python train.py --qk_norm=true --parallel_block=false --init_std_qkv=0.0168 --optimizer="soap_variant" --lr=0.00701 --lr_head=0.00473 --z_loss=1e-05 --train_tokens=511700000 --dataset="wikipedia_en"
Each number is 128 + 24 x the weight over its row's rms, rounded and kept within 0 to 255. Layers, rows and columns count from 0. Numbers have three digits each. The size before them is the row's rms in percent of the matrix's.

# q: layer 2 attention query, 512x512, rms 0.141, rows 0-63, columns 384-447
# k: layer 2 attention key, 512x512, rms 0.12, rows 0-63, columns 384-447
# v: layer 2 attention value, 512x512, rms 0.153, rows 0-35, columns 384-447
# o: layer 2 attention output (transposed), 512x512, rms 0.138, rows 0-35, columns 384-447
q0 106:109105101112085150119082162136154138170185129098170145151112088117135137176165130118129149133167142122156140101147150096110126097108144146105124126138122150104150133095129113146120122112136111
k0 119:136131141136154141123107099152146142092138127056143134133156125158149150095131159145097148109107141122106082119151132161096134122170102124157122112097142150145148123125142106114108079132159091
q1 119:179130087149094119115128093069109168153143110109123117157158155138124143094098151129159140129085135137112133115127154125150141131159170140129146149118104136163166145092119088154126117123127131
k1 133:115140067137116127084142163152140164171128148126153156103095123117135117129125126107141117075195118129125118166106092113125138160145124126151166147145130141110158124133124129110135123138145099
q2 118:138181127097133148143132114089141149147107148110131134152133109094107124125145130087122111164139159119134087122143086115121131136110109179136126146119131132131137114155179167097139083105116148
k2 123:117112124175141111156121124137113117132148107091114108124113160111170134184131128092159067119138102057106121117167114138093155051101165140097116130128114126137166121123099124124163165144144117
q3 103:142086119158119150164123115158139120113136127180106137119123101138084137153109095145134076133129121089126116151168112122140173148138120182124133155133145088140140140120112157131187097112119120
k3 099:108116124138128113125137098123146144141108141154114162134167105119107122143135095124125169115144114099147112101106126097160140154137107081160142122162067089113122104162126096125165132108155077
q4 109:101155130130136112138124092110102128102147143169156091127123166087167150105159125143123150098142157103076087107111147094095072149109100143130117139178111097087150112126101141111152121129132119
k4 113:130168106161098154168112125130153125125137112154128138165158130077118101142077102112187090147147123141125144147113164102157186105141167091146176130160144152117132109123143113092101120132125172
q5 106:097129137137139129111095186117102135146120128121073121165129125140141135113153085143141073120153116161138149092143143129123101174112136120086127130129135171132144101096102109107140150082108118
k5 116:156164137089138124125126151184124058120096121128105137088125093145127106147107061191139116163151174155131183133125141134089127122107111126124127099139142113151133139177196137124103069131113121
q6 128:147128130126127125138114151101134120108118132163105112103079123084102128103118154125159128130087109119131142129155130199111130154134042123110087130095150144126090124163138158176165133096129099
k6 119:136131161094104125164156122147128090091136139107137127132122105153134142121150138126127108122137134188157136087142119116052124120169141102135090111119099112132115098118133137170182167152164148
q7 113:084111124125158145116116143089151103121133110136124133138087105165123137118110152136131103105113153096123139168131147101110101124121103137099120137121133143142154151110105126103130098085115088
k7 119:113121089152155140121140109142096143127120158131109125138150142141137170109167107088137102141182151140166172121104156107108132156106187158131153115115187106109163157151098078113103136105143149
q8 109:126137143145110109146098150123139109137129135149124106135179128105100129143124115136145204105156174087180146122135137151127084116123123157144089162103132162118098113087086078195095142139142145
k8 115:173142174075143102113173142114111094131104128145143140136090093126145163082131153140082135164129103136137083137129143100127133148150135137159088110129165116152111132110106145104086144126116104
q9 113:162098093135130115142126171167170098104118144097107178141117107101118106110117091119115124179125135115138138170162126176159132138124133162124107115147111119118085086146165129078146142108135126
k9 112:128133141099165123131103094083146133146149110148111127112128168154099129184132125139127157101116105127149149116158128159073127167119129104124119125091146167135137142147132167147156136141106133
q10 114:104147141128099115133140130168102117115168109134116125113095128118184107157122120156157111135149145147133136124110138076087149088085136097158166121164135139104128116088106105124120153142145119
k10 114:103091116145144125108162177096119128113126116160127109121143113145147149111141120109113121132166094151139105161112160118147157121109157102130121156136126167117121135107120134127122130102102139
q11 116:137120085094121137115119178169099143072141113107102145134108158172119106125149148124157127109071158132163122128112141095130126102123192130137061107104110128113155164131169101168165139142137107
k11 127:117128132143103094131082146105112117146132133115107174097114123149114108103107133134144147158180102143165125135144084136140139110136130089136170122120129140078152137133079170097097123175119101
q12 114:157099101156164090112131139121126158128130102094119131088100137163105088110095158142101119126119130166127140159141117123124121140169140138145159137070194139127113079079138128126139086108133111
k12 124:164165155100131153120147116151145122147108121113101114129074131113102140125119129145116151144082096116121144140111155105127094144147116117101095150117138134147123099147140143159160116116140145
q13 108:111156078151077138171113139097156137125125118111131122138143128097132150133114140117143119128116108144124133091119128099097140101110186159137121119149152124095166151083146115103139133183123095
k13 109:110153159123118127160134116134127141134134140125126124140144110159127110130159077092102132099114182129126109085148141180127108114160154139118097097121082117081102116113127105177106142061181151
q14 109:110107107110118128154162150127087083152112103125149153101147097162124168146149151168083112141120108142141142135113143140081096127129161094112121159157103126113123110118114144097141171155143172
k14 119:128108096132165134152176095143154126125138146132088123108104092146100136118111109142118149159107124147111148118087139126135140101143169131140107169119150128132087081105142146135084141146142127
q15 115:161165124172114156178157078131139163147091119171120102142088110141142086078150139158111137121118126082104101147113139121121159145123115176121159139100125119098112130131145104144126119095124125
k15 124:138136091099122089103120099104101081132128137103155099183160097110111123134086075131114122115123108129123155150134129120128118151165131161149134137140122124076136138123141136125118160130149142
q16 118:121128129108113146121114132098177087165161104122104128163099115161161116152094107104122114099151097182142136129120154141102129147118141103175116126142156207142130145163123130131155104114105129
k16 120:102126102145118119137146106140103132144123079139134138114165109133129105090112139139148169139144153149120070151118121106118147141135113163082166150140097102120134140068109140139114148144106134
q17 117:111123135111143121139122068139135194111142157143130116105137098138133143148118150117145150113114122128126068128103135112119152133108143172112111112078165114145139130133142154154137100126134163
k17 114:140119123127155130150133131088121060115145187152172123144148157079171062098104139138103154140129123122094137104141117107117096124086158131132135100142126153127094090137142147117141135119111149
q18 110:124168165132125123135160117073141117102144117101099164119108104125084100163131104149099134136101141157101088117140114166142124145120104146105123068091179101115113111120118164120130126156119121
k18 114:124131124140123080129092103120115101134118148120084109155112146104122090139115111127111175122133147115100168105100120076100169085130151134157145149141109164132098114149122059149146140161082164
q19 104:164135139144122136164123154153107097151161128136115156124130065102159161132137130122094124142146144136163136126122133118116193091107145114156141091114119170144110104147127118154159114126173138
k19 114:126147165150120149138102106127113150107099156121147128076185120123174132088160111140180089118071116110125113110116158102123079122118061134172112136143118108098120142158109082119080093114113150
q20 105:131167120138103146114145117114119142121106126171138149103140137111112157078136100132109091141123097137107136116127138118107125125127096159111135129136145131165146117127129113154107136124131113
k20 115:117141152134146140105103158172169111127121097156181146103097107123122099103157165176101092131120148102149120152129127140137155127115127137086141110094116114090090106092098170129129164124119128
q21 105:102167115143091133137100117102126141125134151126133117160142128162132134143108132122101153147093124098125136163118159129093102090141161153137171086095134139084102127151142137107135086132175148
k21 111:139148121079134181102170127153133099111099143111148116122126152134089125096128146118162136151123086159113127178163114099113133130154107114164102138105124116119124137133137122136111083160096138
q22 109:120138113140157168120127141096120100139129103108131101134183144106165163114116153150152116148128106177151153095110080090132119110112162151104158141152118127141186159133145086123140155148130142
k22 126:106109164107081130141119127167104161128156112149130173165099133171093132106128101138146146135119131083161107129096160139106125115173152109122101148170146160155117114105121173123083151125102106
q23 115:112132157075135114129137069153122108129150109121164102130132142110179131166106117109194122164144123141110139109129163096113118137123156103095153166118109147095152134124127134082071092121136173
k23 112:143091109148073103099135130115144105078144151160111138170168137111184105103123145110097171122161143105110125147109139150112124125117139128123123140173140120151112157144126114161135108150084119
q24 124:095131120151123144156105161099161114161126132122097158143126165120098123096150124146115140127089125140121117134173108151150115137135112123133049124109127141138109132171110102149165139105115096
k24 110:121114125125185110146122117153131115102140103084089109123131129104109151130112132134142112112160126113132093103096136104126100186104072123104122086118110126112158153150153164133106105164139160
q25 118:151108116113136134129152167132129138106087120134122141134104145154102131131135119111131116143106135120170118138112105121187129156133135108148069118138098127089096118111153099165110158129154154
k25 111:131171179122091113107161107150151153127077155122121161088107079124081091192119166124113153125154109100180095133116105086128135150146128108132125136119175150123142123164147143129141105148137116
q26 097:108124177150142102117123109100188139111128093183122165133119132111136136144107139133099137133115143095137116140143130138135134149136108087117174152108118178116137146148142128171101185138154087
k26 108:126144111142139148144112096117141119117134155110140088145118133093056153073142153156150139104100123140116154146147193147106116093165135143144086170149107137140128144148096135131157104130102134
q27 106:095145141115089107112120138134137135091123193101119142088137135140155139145113164166154125151164134101137198112124178075103078126126114096098140123140132146128116156069186083078058095174112127
k27 110:144088106124172102105157108112181122162148164116105076156112125163108098091117120130120119124101118130080083126115126126164125159125103143144103125107144125140068121103116133112130182111162121
q28 097:116143211130112162145121106139116086135158120135166163137137127127145123179133122189134100112101169129126135092122172124077118119164113100118129130105123131132118099153131158064143130147101136
k28 105:102122081142189124130172167117120160143131100148116136124122137138146159112131085141074119144102115160146175126148146125146154097131168137105136174157151178154122174050093126101109118117102125
q29 117:146097127142070122182077112083112109127154147162138165135184129129109107108132146129117116104123127102135127135130109169126129093155130152139145115148134109079082126167094135165124093075158103
k29 121:136148126110127151162134116149146164131102103135129126157152119081149096122144181112145164111095119111133127109176092150154138121153140136136095105115127142141138125168170108126118116139124130
q30 107:157132122126147143105127131109126096122166155116094145118162147118118109136131129109168164059123122121129116172087106143121163161135131124111097120145122123114157149154118099120126167076130143
k30 109:082126133117095105095131125115102161106157129114127129127140134125148089119056143128133100092149146124097133140062192116139126119159148110071160124143142095125137141155094157119116107130137082
q31 103:120125135157110126078126115091155118124134097165129113119145109094136120139119125107151163155109165129153118119100129134137124132129103123137122147105111115149149129182127141160088107144141126
k31 111:130104128136132114133138135120140150138108118115136115161136150151103128110121081127120105130116126131108141163135108130109137109110133106139104091109148122153084157096114135089126141136125142
q32 113:128154084096132131130117128163103121096128100138111125139139145135158145166122163122162095144148123178157104142101083112101135133120136108104117142151127112121157073109134112122107159125126146
k32 118:123160169124135116121079118171143125141135162127129146155130107147093092152131170113174169112137148098149149159107114123124123114120088158111162116123141123086123134197118109117110083130144119
q33 106:133122158095109081128184092090078111101098136123134140130136128127128186134126113160081152163148099098099143102169112123144082158126142194129161136099111158129110110121121143113129109117150122
k33 118:110127104130172181143110135110117105131097160139151118100167152149152126146124119114131140158080144128077079087191083151124135147097174131121130108172102127167135088122138151095160179158112137
q34 097:159102113108144078067102126104139151151104138133120094121111160140139098101078086136195075123162118142085169111096147148116137104087099122134138105094131137107152118101108122145082190156130121
k34 105:184140143145083104153122113115130128140159132166128101134150097113136112106137189097119146128139142122109160169130126119130130172140169079163136154129167141165109106159100156122153117140141127
q35 105:122149147144181120113146120110123139119097084111126112126107168131094096092144121146143114114122124113124142147117141146139086157126145146100130104151119091154146140119129095157126117097155100
k35 109:110100129152102146118105130149100112144133109125147159108140139133136138176148114114148100146139141123111127148104160126156128105156136130170170185098162140134167156139097115135133104147134097
q36 111:163107132150176163129109109111133112159142112139086110107118130124150135148125126134136129166066140108126114194123143142132128109102147097144121093139145128153097157158122101072126106115162128
k36 126:133142143153148126151140137121111132108126124162109146131125120140113117160143151106152102118142122116154135146089133142172164114079113122120135111091160118133150135141092083153121129160112114
q37 097:131099179105162153150123152146119141099132146130121142094150093162132140134157105137143087099133126111145146132142160146137122202144138101162072149129136112121144158104097168108108135134134132
k37 109:091168133139164141150118110127103140149106129133129148164102082174096098132085116166081139113120186141089151148122169131118118125116129134140113107086150093172139137135137131154135134103120130
q38 111:075164138125107107155096080130118118117127128160086106132144158126100105046131105126147165084157133150089118131081100141145087126136122167131126089147124107141116115145133120132111090118134114
k38 118:175105133118169122144099088127158134159166132135138151130156139153141096155115101123157125171115160138131109151108118145145142115112117151143176129160130112106138147147133108104128129120106138
q39 108:151100126141110097116157105098164111158134169110119083117104123150150115090164112107159157185121132150120154129148110143098152155133131147139146128134135110117145101147131163112125084128190133
k39 120:144124174073109129141109134103153102128055131130161086119174088139119130121121122138128187123110095116118109112107088124075121095111117133152103116087096145125087125099116070189120150112100143
q40 108:101092123131142095118132062105135159099108130106129104137112123091101120112138088128119146143133113144081104108112083102140093185133143115074149107107140067160106113125100132145124118156137108
k40 113:172145115110107107174149158105144107154117159159078109121111119130123083133112077139131155112077107103147117076098089178138166140125114150139110111181108135142127144128094128158105122079100132
q41 108:148138143088128153129156135149093097109091115166126125192144127152115161123122094115135151185116087094132118155119143140131089116150129132124140090112131131166107082149184139107111101093114164
k41 112:162136180135132138122076111095125091153139114093128111100129118143086090137087136105138088135172148121130114171119087100153148139114141125139183123131137151107128129107081092142128127119111148
q42 114:126124114103150102122160105108149162111084135165122176110161111088093194122135136077143153152152122145121118086124107081137137152190117111120123156139141138149117128110104115176108118096145080
k42 108:105139075133118144131145158153111146145171145099114106156138174095150149109119125135131164131137111162127117126136138144123118146100171103107133117096127127152132123127113161171148141116111146
q43 111:108107132160122156135092132121137094135152130107144142159124098126153122155107093121126156084126119137135162125127143134121103139118115153180138132138125162137101156094099131116094146085142126
k43 117:147155128138127138113174129111132135122134089119136105096145123084128153151116134117110155124106107126109123137110129119071150134135163136117118149151133113127168146161130136128116131125187155
q44 109:122152093139126146164134132123112134115117127125121128139121079147130128140112154107135136102127153158162137133108123149133142104129129150148183126123177155141146083107111158131092140148130146
k44 114:119102106122121144095108159178149127124151131167106142115170109080114119105153103123158140158127140117119146142148114088134116130137124103152165166128136167151111120172166095134115118087082111
q45 105:128124146137136105156087135130141133134133123097096103130100144192129105141150121121167135134145138130109106151130091089166091130156160121121162145077116103108117134091112095168108117115099099
k45 119:163122154126080157112121083141115108135076161111144105141153112125119113104153141112103200116156092121110129123118124154129142094159080128095149110119121108132136142164112130110100132173095136
q46 106:154128090117117113123140130077111112125099116147156102132159150131149125140142101129099125159092111108128113115161136158123118106122126115148094129092155102148102117124157103171168153125147157
k46 119:131105138117131191116113141104126144110121128138137132166154142139180134132098136116145126130174139158125131126145120125128150147159163127108131140144148154157117100107088159156120133122136121
q47 096:154083085129138119109096148119183133112125154125094161129099144138145114138112133121144111132149131101129127137118127126108103117115149115153078124117094138089123134146103146105131107171160122
k47 097:157157116087133102163145070138120129123141123105152143130145118104095146103127127123127131117111113147163114149142096136134156147161134122101107141103162160125128084123115167082136100120106165
q48 100:136164071119093154107118121116102103127134151166140095120120160108115139118090130156108123096128109154094101152115138103126142152120107172147129124183119138095127146130087130167101146147127151
k48 114:154153136111123106149128126118102102135160115133126157128126142110116122118146128090166152135177181135122148109113129142102110096143110127178101162153147118099165110161175109127164133095103119
q49 122:096144095171116125139115113130132129133105154114108099132123128127136160085118122126130156123127101144138099155154108110116120160136126188148098136160108127108112120141155141136153146123154119
k49 126:117097130137103137150120117134157099110147146122138072172167095098089124163174133109144142113120132128124100092143112127113127110136124121132119102118113155088104131122127138149113151068144142
q50 103:162129115117111097142098146186131145162156103111127133169096131126099137148147117085134138124157165114168127144121106142131179154103109144098080096122113136078170165136143157126132116134131144
k50 112:124116120101131148155086082142120155137148138145120145144113119135065119118151124157139153130094137148155143118146108145116104142095130147108143153132145136142157141088175127112150134128114115
q51 096:163111091117143154165125116128141147166135139096118178175099158134121130122085135095134125150156112089094114135138129145120158124152150108120142140132098127130137165108080071134108133131106150
k51 114:142150120130114112146156108128118144118112103134123128106141121138092093136067116132092133143091137138110133126143152122118094169138153143142110153098137133115107101140123133098109111125128127
q52 114:100150127126138145175140164154164125137153119137086101122110095108178122114134120120144126126142128116147144125139115166148143091131102148117105157113126123104163113133099160110154125093131175
k52 112:122165138140114092103111099130127097204107100117137120131122104149135136129156109100182134107118175116170127121089133158130125140119158138121150155171108059075123126164175119095170103119125111
q53 109:127160125117135116135096135124078118157125124133146126132133131154166142162134096124147113163179060123169130107108119102153140119077146098116135176138084137103143141091121107123129121162137135
k53 113:085140160127098128133105111136084085148135137098142093123150095127088125128142103104108154079060111115113117096111111151139092132121107132110140126096136079162118115087113139158113079123080115
q54 103:117162129111094138099112148127141162085140119117100139104179110141120177113107145150153135138069133092168135148135120126130138119144135102149131134118124122186132136112138128205111122095151105
k54 117:123127141141122188109126147126139132145146130139101139108135173152162155127129113093141104155166097154101123125162142118140136136136100102124119117173167145067123119109170089109095115119143092
q55 103:098107116141076112138152127130142119124146153140122145135075142121126107102102114151128128128100146137161153114128068124147148137159126063112130129125176158098121156133115096105129131130132141
k55 107:092121135146122104087120135142107105120090164110183116141144127159154136105177118137137117137143145142140132133089162122172103134120134139111105160095154122141095143118138111133134121116151131
q56 110:142154109133115111153139107089151091096155136102136146109142141090110114112132140129098125125095101147160124153199114131114125092114131100126138191155152145107109172103123126101111146156106081
k56 119:117146140109145127104157138146148145129138152088134182131128153150142090120127137127121138118121114136130130073122157157123141123161136119109111112137148125161090094117178139147174166094129168
q57 109:148100119129176146115127142156112141123107085130169143122128141176128094165128131142119101128139138124127148106061101121171123090103112137120149120115166130111166143137090123146105152125146148
k57 119:134085114109142109098124160081132153148155180152101116170131113089139155123187115112097110175112113148117122133142143123131167160126158116140154128091140163110110154066111106165097114148130071
q58 119:159133131130140083151113137179128127130123113105092107093126101120135122108165114111132100124136131104133075154190101075122105079110147114142148147143122104106144117137113106106133141100082136
k58 120:092142084130094091070115111103131169127133129122178127113113129140176160143108143074120167105157142129121116148115125120166162114127102127106152110130177126114152084094071092148112138101150133
q59 116:119146152141135135126156076103166121146123131124162108178086128102131111159113133129120120101139125120114152127113098137116134130113111123097137130160133104148129124166123168129132164141101120
k59 123:149129140133096111162126133104145138123133134150092151090129120115102109140162138089108164127102117123106101100146137151127116130119131151107093167113096127073083092147124138120128147087120133
q60 119:114142140136152127169124169093098116095110097141117147136109091143155127175132115141127133121151136152142120162135144154102102110110121092104093092136113136153129158146141150157119090134161152
k60 132:149125100125095163156110120131106128122122123131148135156142107123100114099098110120133130173107179128141141143097117177144161162143129122137108138115157120086129120141140142132108113186098149
q61 118:105141093152126138125151142130150101101140091159133132133088096144093158145106107137109137080079137143149125140145126137109144174139127122165146125099131100177081119158146191128157144102109121
k61 119:117119108144138104105143137125092139135130173128107106103116097167154161129140140138124137105154129169164170116138153095145108091124141113094133125071174143104159100108124139136137147156106139
q62 115:108146132141097125177131129114114125120061189174116091120102119116111128113144146149118095112106120161133159150101134127143122086101128116138118105122148181087116122166146199119150134109103146
k62 110:128113105136164130122145120140125120111098112101135145124085117072133143128140107124101117159088123116097133084105095126092126140151144131142147105110141158116156136163169167152148101113122133
q63 103:124150121144162117064138153089149137170134125105112121111132121077090125087128146119152120124164111129137137128129151135111130185121120068122113100111110134176126174114099119182127167144063131
k63 106:094155162139129104165127081134110074133147099127103071091125075134094140141123142120098152147110171113067145138132149137147133165090153121113138151149150130135077125131160150082103105119149090
v0 103:156129145122136140085135152106134110115120116171129113110077165118104110134135101147119126124146087134097064149151150135161112156152140145122116113160113132134141111133134158120104157168099119
o0 100:096132127149139139153116180137117132156110123095096158103162090069139150153107125125158087094147144118130149134105107160138130097106065107138106163133117107120111110141073161152148085055148120
v1 108:078087131144153131117098138133099117154091149105124135132146121126138164100102112110113125151118121162126132122117114112085130166146133107101099140158134143142197115135142129125164177130092132
o1 097:125145133118139126138140122107168098147146114139151073101122105148140105172131117153133089133138135083136132130128125098135114099105133128123157119097110110133093071143154138104097095124150136
v2 109:107125117120131114102133146086103119102096141136118129141135096088122131108101138133118091082162123134106115160158103103122149156174152136151148148109112081099114126119147125100146123121158111
o2 101:125121133117120075166127169133111125118157152112125163077081155124160118134112124135130151151105136146152113106169132150112095127143113106111129159147116126137140137116084112168165133119088132
v3 096:154185135146126162139101155151169144118138086134120148123138156106143141129128121087155128105107111093127129107139087128087117147142103115116130125131157109147132085162138138104118117064200128
o3 098:110116101147134123140173091103119082104130171121163176136123126149104130132151105129145141147134124178136109159152135121185140138127120142101128110156145100086159111152134134124116091176133120
v4 108:108081155127108118091096133113093155124096150110152123159139109130124111142123166154107155097150109142140123127157159151186161105113159132167091152133110111146111085149173111107147144166100112
o4 105:095120118179119143105104123137147130155124111140123132105104101149129092124135118117138125105147159082132112128132131149068106113112120123102156112107168121127158144127103117111141105138097158
v5 113:159149168103149143129136192144122137104107115100126098111158098134170113170125108130122111101117148158103109116159119141105134148094156163144129118088126113105112130153123147156126128171167104
o5 112:159115158124146120197136085124119114124138134083125153148127131096152137117125096148161125133126135116159127177123116159153117135124151142082111145192108108132110113098125099153122111090104148
v6 107:107145165099155097198116102146149133101137130122111124125126080115106091120131128130091100130107167165079093148089094146088139178148110148139110116095152102113161124123163104114134141115141107
o6 097:104126157124156141112144136136113113152107155147141156130144161106112123120150107115123155134086139110146107097162127164174106100122085134136136110133126140115076119119097093122117138111105104
v7 118:134117136104092097104114141101132107089083145133148141128145121132138141103142168132139108113149109122118099128158133106141146113155157146123097163117132130173100141093155134139142150140197088
o7 108:121140138147141146182086086140121133135147100121121143136094127094112114123147091148162157151159130154106123157132156107151145122115106184117132139129122131113140138129110151128140118105096120
v8 110:143169110129133156130141123159156095123084129106147158180105157189151166159154144147165135144178126143127151142146142142157142111145125140128139116167115136122120166162131134154120081114099103
o8 100:128094131128181172122128166195179127089165098132121105116088116111143105139138096169080113129152113122132150142116150120126137122150162108125094117098073134077068151154151140116143130138146160
v9 110:110141130103101091147079153132112168135151108119115192120137091107145117128141112142149114129103121126135118137088097123129141140148126187137143077123095101107122083115136124146129125101126125
o9 106:100124128130179119098162081125152084114139144101128125108132130178096124128123157142132117131151110132121133160135159152094125163134149074085126145133157127163110152115124078131078164121128120
v10 110:119103147137149108100114130129152123144076131079123140120148134154145092176119145092119143147149098122130093080154149104104127130094135112170139131159135157149139148129128165146130165140095122
o10 104:118177115154088140136112107141108161152128095132123092137132121077116149085145120196164109130127116077104123157140127120107098131143089133122136131120123104117133084142120093131108091118185106
v11 113:104135146142089120157152092168072145119132123111129120124154131103110121139106128117117096152059136153142141115148169129140132142128116140123103139132116145130073110070127082120116137110189113
o11 104:150133071091114168118116191099132111115147146153124092142112106146157101125157171123120137112141136119168114150122121127143178133113134129135150121176180147123189169139099120138125104125076106
v12 110:116097153116140133083143147129121133092163085102155036096115143139125149144128150083082101128128126129158140100089115117126131128164129135146098173122132133134102136112119102124110098161125149
o12 104:178168141139101117160086106116100140136156130148118146124160123092163102114115129109127152121137120140147098109182132089069186102084129162137140121122120109122191124147152150104126129091165119
v13 101:142118216144134158126129134098145123146103133111109123159094123110095130098084154107109144147097150154125113144119143109116123178121098135142125133163136100134114132139165134079122140092096134
o13 099:143134125078119125137111133204101116127090156121130110108107124177147111162161158151126121146148116103138130137161098144166072070128141141154142119163160136078106130172099123146178130116133157
v14 113:114104108113156133109155093122105129113111124127155114150074161126088167132138076138113087138149131172111180097147165138131132122087144133110118113121102083127116144111109113106095163084131132
o14 098:139176123103114145149074189150171105163161110155123121097166089152156116162160176096126107107131128124184098118100110093125106135088154134148127134135174118119137120108125121101162094100157156
v15 104:152098147085133130131104078119095152151148169153096154097120107097102131191119112100097162096106107132101108125158131143105157117137093078154095092155139129115139107141137105106108105105117130
o15 098:100081129138153103121156192110124099143120112067142157132147119142143179145105145147157106122099148155199144172099125144132070110119136112081122174097120157139109150127120138114125144125104120
v16 122:132111122148081130103123066089129060163127132105116120139112175115142137136108126132130135166122109133113169122111080107121143103132117166101135138167125122104128149157137121125187137119124130
o16 111:137203143161148128116101160148108192127131124135117133105123108132121112104167129117152112061129108108153139112101173138200126136148120131157172142102152138110111140146103121137096102170095123
v17 107:088134130108158148122172123084156126180114139126136103143148102147141103110124143174131114127098112119116094112113171147125144176160139095151106132136158091161118095115156139117113119134103135
o17 106:103115086124115153117116146146134150103132146101081101112104161077142157124159123093141130124111164149136106115151122117126119102125142136125100108175118185107182149122081119108140142132109120
v18 105:100131076114107113135147128125132152151104163095146109096131136111072148198130135094127097166161091105152093087117151091151162152110137119153116099136137131112089134122161142172131117118126123
o18 107:152122143089121142131085173133130092106133084146120139152110143135134097073134149120116123128117116136118177140117111147091113128143142142133157145162151173136161129103131088137113137136117104
v19 123:133098117117146113095110122145146116091172157112149113139134204107114173159125133119120129118130135162133124145122139090118134136102147113134131179163149136140124143132129095103125156108103141
o19 119:136151127122113149161135170113160150157082146119155125122147089181107091099147154124130136080074126147156166095143128116127109118128077140134133140099131112117118131118123161124168115105103169
v20 106:130134154129144137166118166143109120148091129145090142123158099104154143108148116100178160119132068128096092094181124127156096092134118093132135103132117169110151139139130104144142142108144091
o20 096:120081152097105087130128094110168105111149101083105108126095157137096107143112122143147115119138151127142168190108105115149176126095119133140138119117144102151112124101159158093145113136118130
v21 109:164118111134159148112152129167085161138132073142109177119114128143123114112143137149116128146110157128135111094161116118146126127148103153127093116108150118079156095145134131145128056094117101
o21 104:095142113105149162168169104097146129144114197145115090148128119143113148109143111097157106142090137150135113137091147160167133113138134085083112137127113109178132155078180126129143150105178144
v22 111:101126144115133112160101108193126134114162118149127109124095128157138093130104106122109130178135139152146104134072125084146141118117103119110122118101120082186138155118133088120144072136098124
o22 100:168150076137100138125119145096113154088101136142116135127145141113131121105124145130105102096085156132126128129153159166147122110137151175114121137142160176091090124124099131144115201098141092
v23 112:117160142140137138116138105101113135155127144105133103102181120120113131090078124113115111109122134119106077138122091141179118136122120157124092156126123128119140145142112093105143161050119123
o23 107:142121150119137115152154103129137131123133110116123128116085124167121110123160117134161123156111134142135167135131191091087092109172142175126144077103126092172145118137111181140151123116107121
v24 117:136132147129113153124121147115104140144089151151088158173138100189134140140195150135167148139135096139113143119143183117115140125171129126111158178163120151137130108134096138124124136201135124
o24 096:123130133107104153143102096114183126133139145108133109127096165113088133103102128103131134182156134134111120113101103093150096156095140103144130069102121125144111108153113163135191094122149176
v25 115:115121115112138093136128077131154140132125138115117132147136122118152110147146145159103141137110138114116097123122139090124140094132123085104142120162138110145113119126093144144116117156115114
o25 110:134123136131083138099097134145144127172124125118128123108143136154085093101127154111139129088097103122117130128100134134154132134102123135110130132124162107135192111122115108088097131114124124
v26 106:140200159134104151120101152139168096140131130136134106110109133119114174123132087114140144117146116105157143107114099095106143137159152168183129107127151100093148125139121139132095112146131140
o26 112:139104131094140122125129133119079162109110133069104142155131172175132098127102091121106107155101130153082125080114109140104088116142104118101174165141137164159120175191106167163163126147113108
v27 119:134146158139144174133127141141149138112135134155133176111125131103135146114123099113123090159123154144129149147140143088172124137132102162194077098111142154131159111155117103146121151129080123
o27 106:132141137103146136104112156103125091131146111095149129137140136137147115159130092099158122137145121130161110166131134135099117137137121107120124135133117153113123140107161133117130177094168129
v28 100:159142138137148118139099102120128144153119130126137145124114134116134093154145130113116151103130130112139127169176158146133136102117172131150098140108112136117131087149122094105124136110166136
o28 098:108098152123143135151156120118126128136139134151112099087096109097163168141113107116128082131140147159167090128152117108138131127118104151074120103128094132135189123179139171068157116079145138
v29 112:173148138161147147095131122116114099130157137138149085143084139150098112128076170122154101168085094076116148121114123129084098122105157118160129141111119124136102098110108132153160100101129114
o29 106:109134086115152161126133175140113152131109129140115142131135149118141138136154117123145124113135162131162164117154200140081152094117109127156144115124174176077140169130136123149137138157122147
v30 114:124159183129146162167103140080065100142164134113135150141108168149101131122078130162154147168109089154128134174166136134072104139139111130125165117140120123164133120183129106155121130144138124
o30 104:138139103135104122091147147176133155127074136106092087121144139127162123118137157117090129106119113111112130096095118147193142113124161142154086106111134149070132125157149126126155147158144134
v31 125:135124158148120146158140168113138163151139113115142131161132146197171125138113108118145178170124103138133159153131168134112131186133122142177149166150164115124151143130085142105124109167150133
o31 108:104181120130106143177116082123113197138090164146085138154146153075165143115124098104117111109165117116108113116120125117162107116112102141121110105112121117114118147148111154092155106113137142
v32 107:157131141123105143125142136110124155127132110149132103153131103119116100153173142110110054124130120120122109173143129172143116131120125118136133067131117138076154154117117094133152144104111151
o32 105:091142123132150141127140123119125123131126135117149119103134125126125150128153106122104181087133124096096148090107131120079103148110113111116128144129149137171109113138112055098122119099174100
v33 117:147153141161119133142114115115110109132158165144157139161157142182110126097127080085137129148132146140100103146147126139093150117120119126132159142151096115163150165152089109093129116090131144
o33 109:156106140139140136120157133144113174120097106132144116116093124082100122152136164137116150123136157122100137141088105143164125150123126106170121100139193141105112147167159161135165150131121146
v34 119:119113133142121105114060180123140105078103111141111158139191113156120093164096140149091136166156131121140105114146135069128152098131127139108112153082088132156095139097160117119131150148106150
o34 110:133130137183133108154121100120153178155152130098097134131130094085171147145096160118130127117131129122106134113092135125109125177128132109135147137148155129116133138153120161159122093134149098
v35 100:113130124123094105079103141154159142159088145112110110157161096138140134170182134103116127123109120102142129148107161129139139142173139124145112121119093150105135136097156134101120122161145110
o35 098:151155108127116107104134135130100106101138106098111140167101135104088153113158129097134137143100068093097119111116084125137141160120137125124138146169145149167190102133156121139108136179095098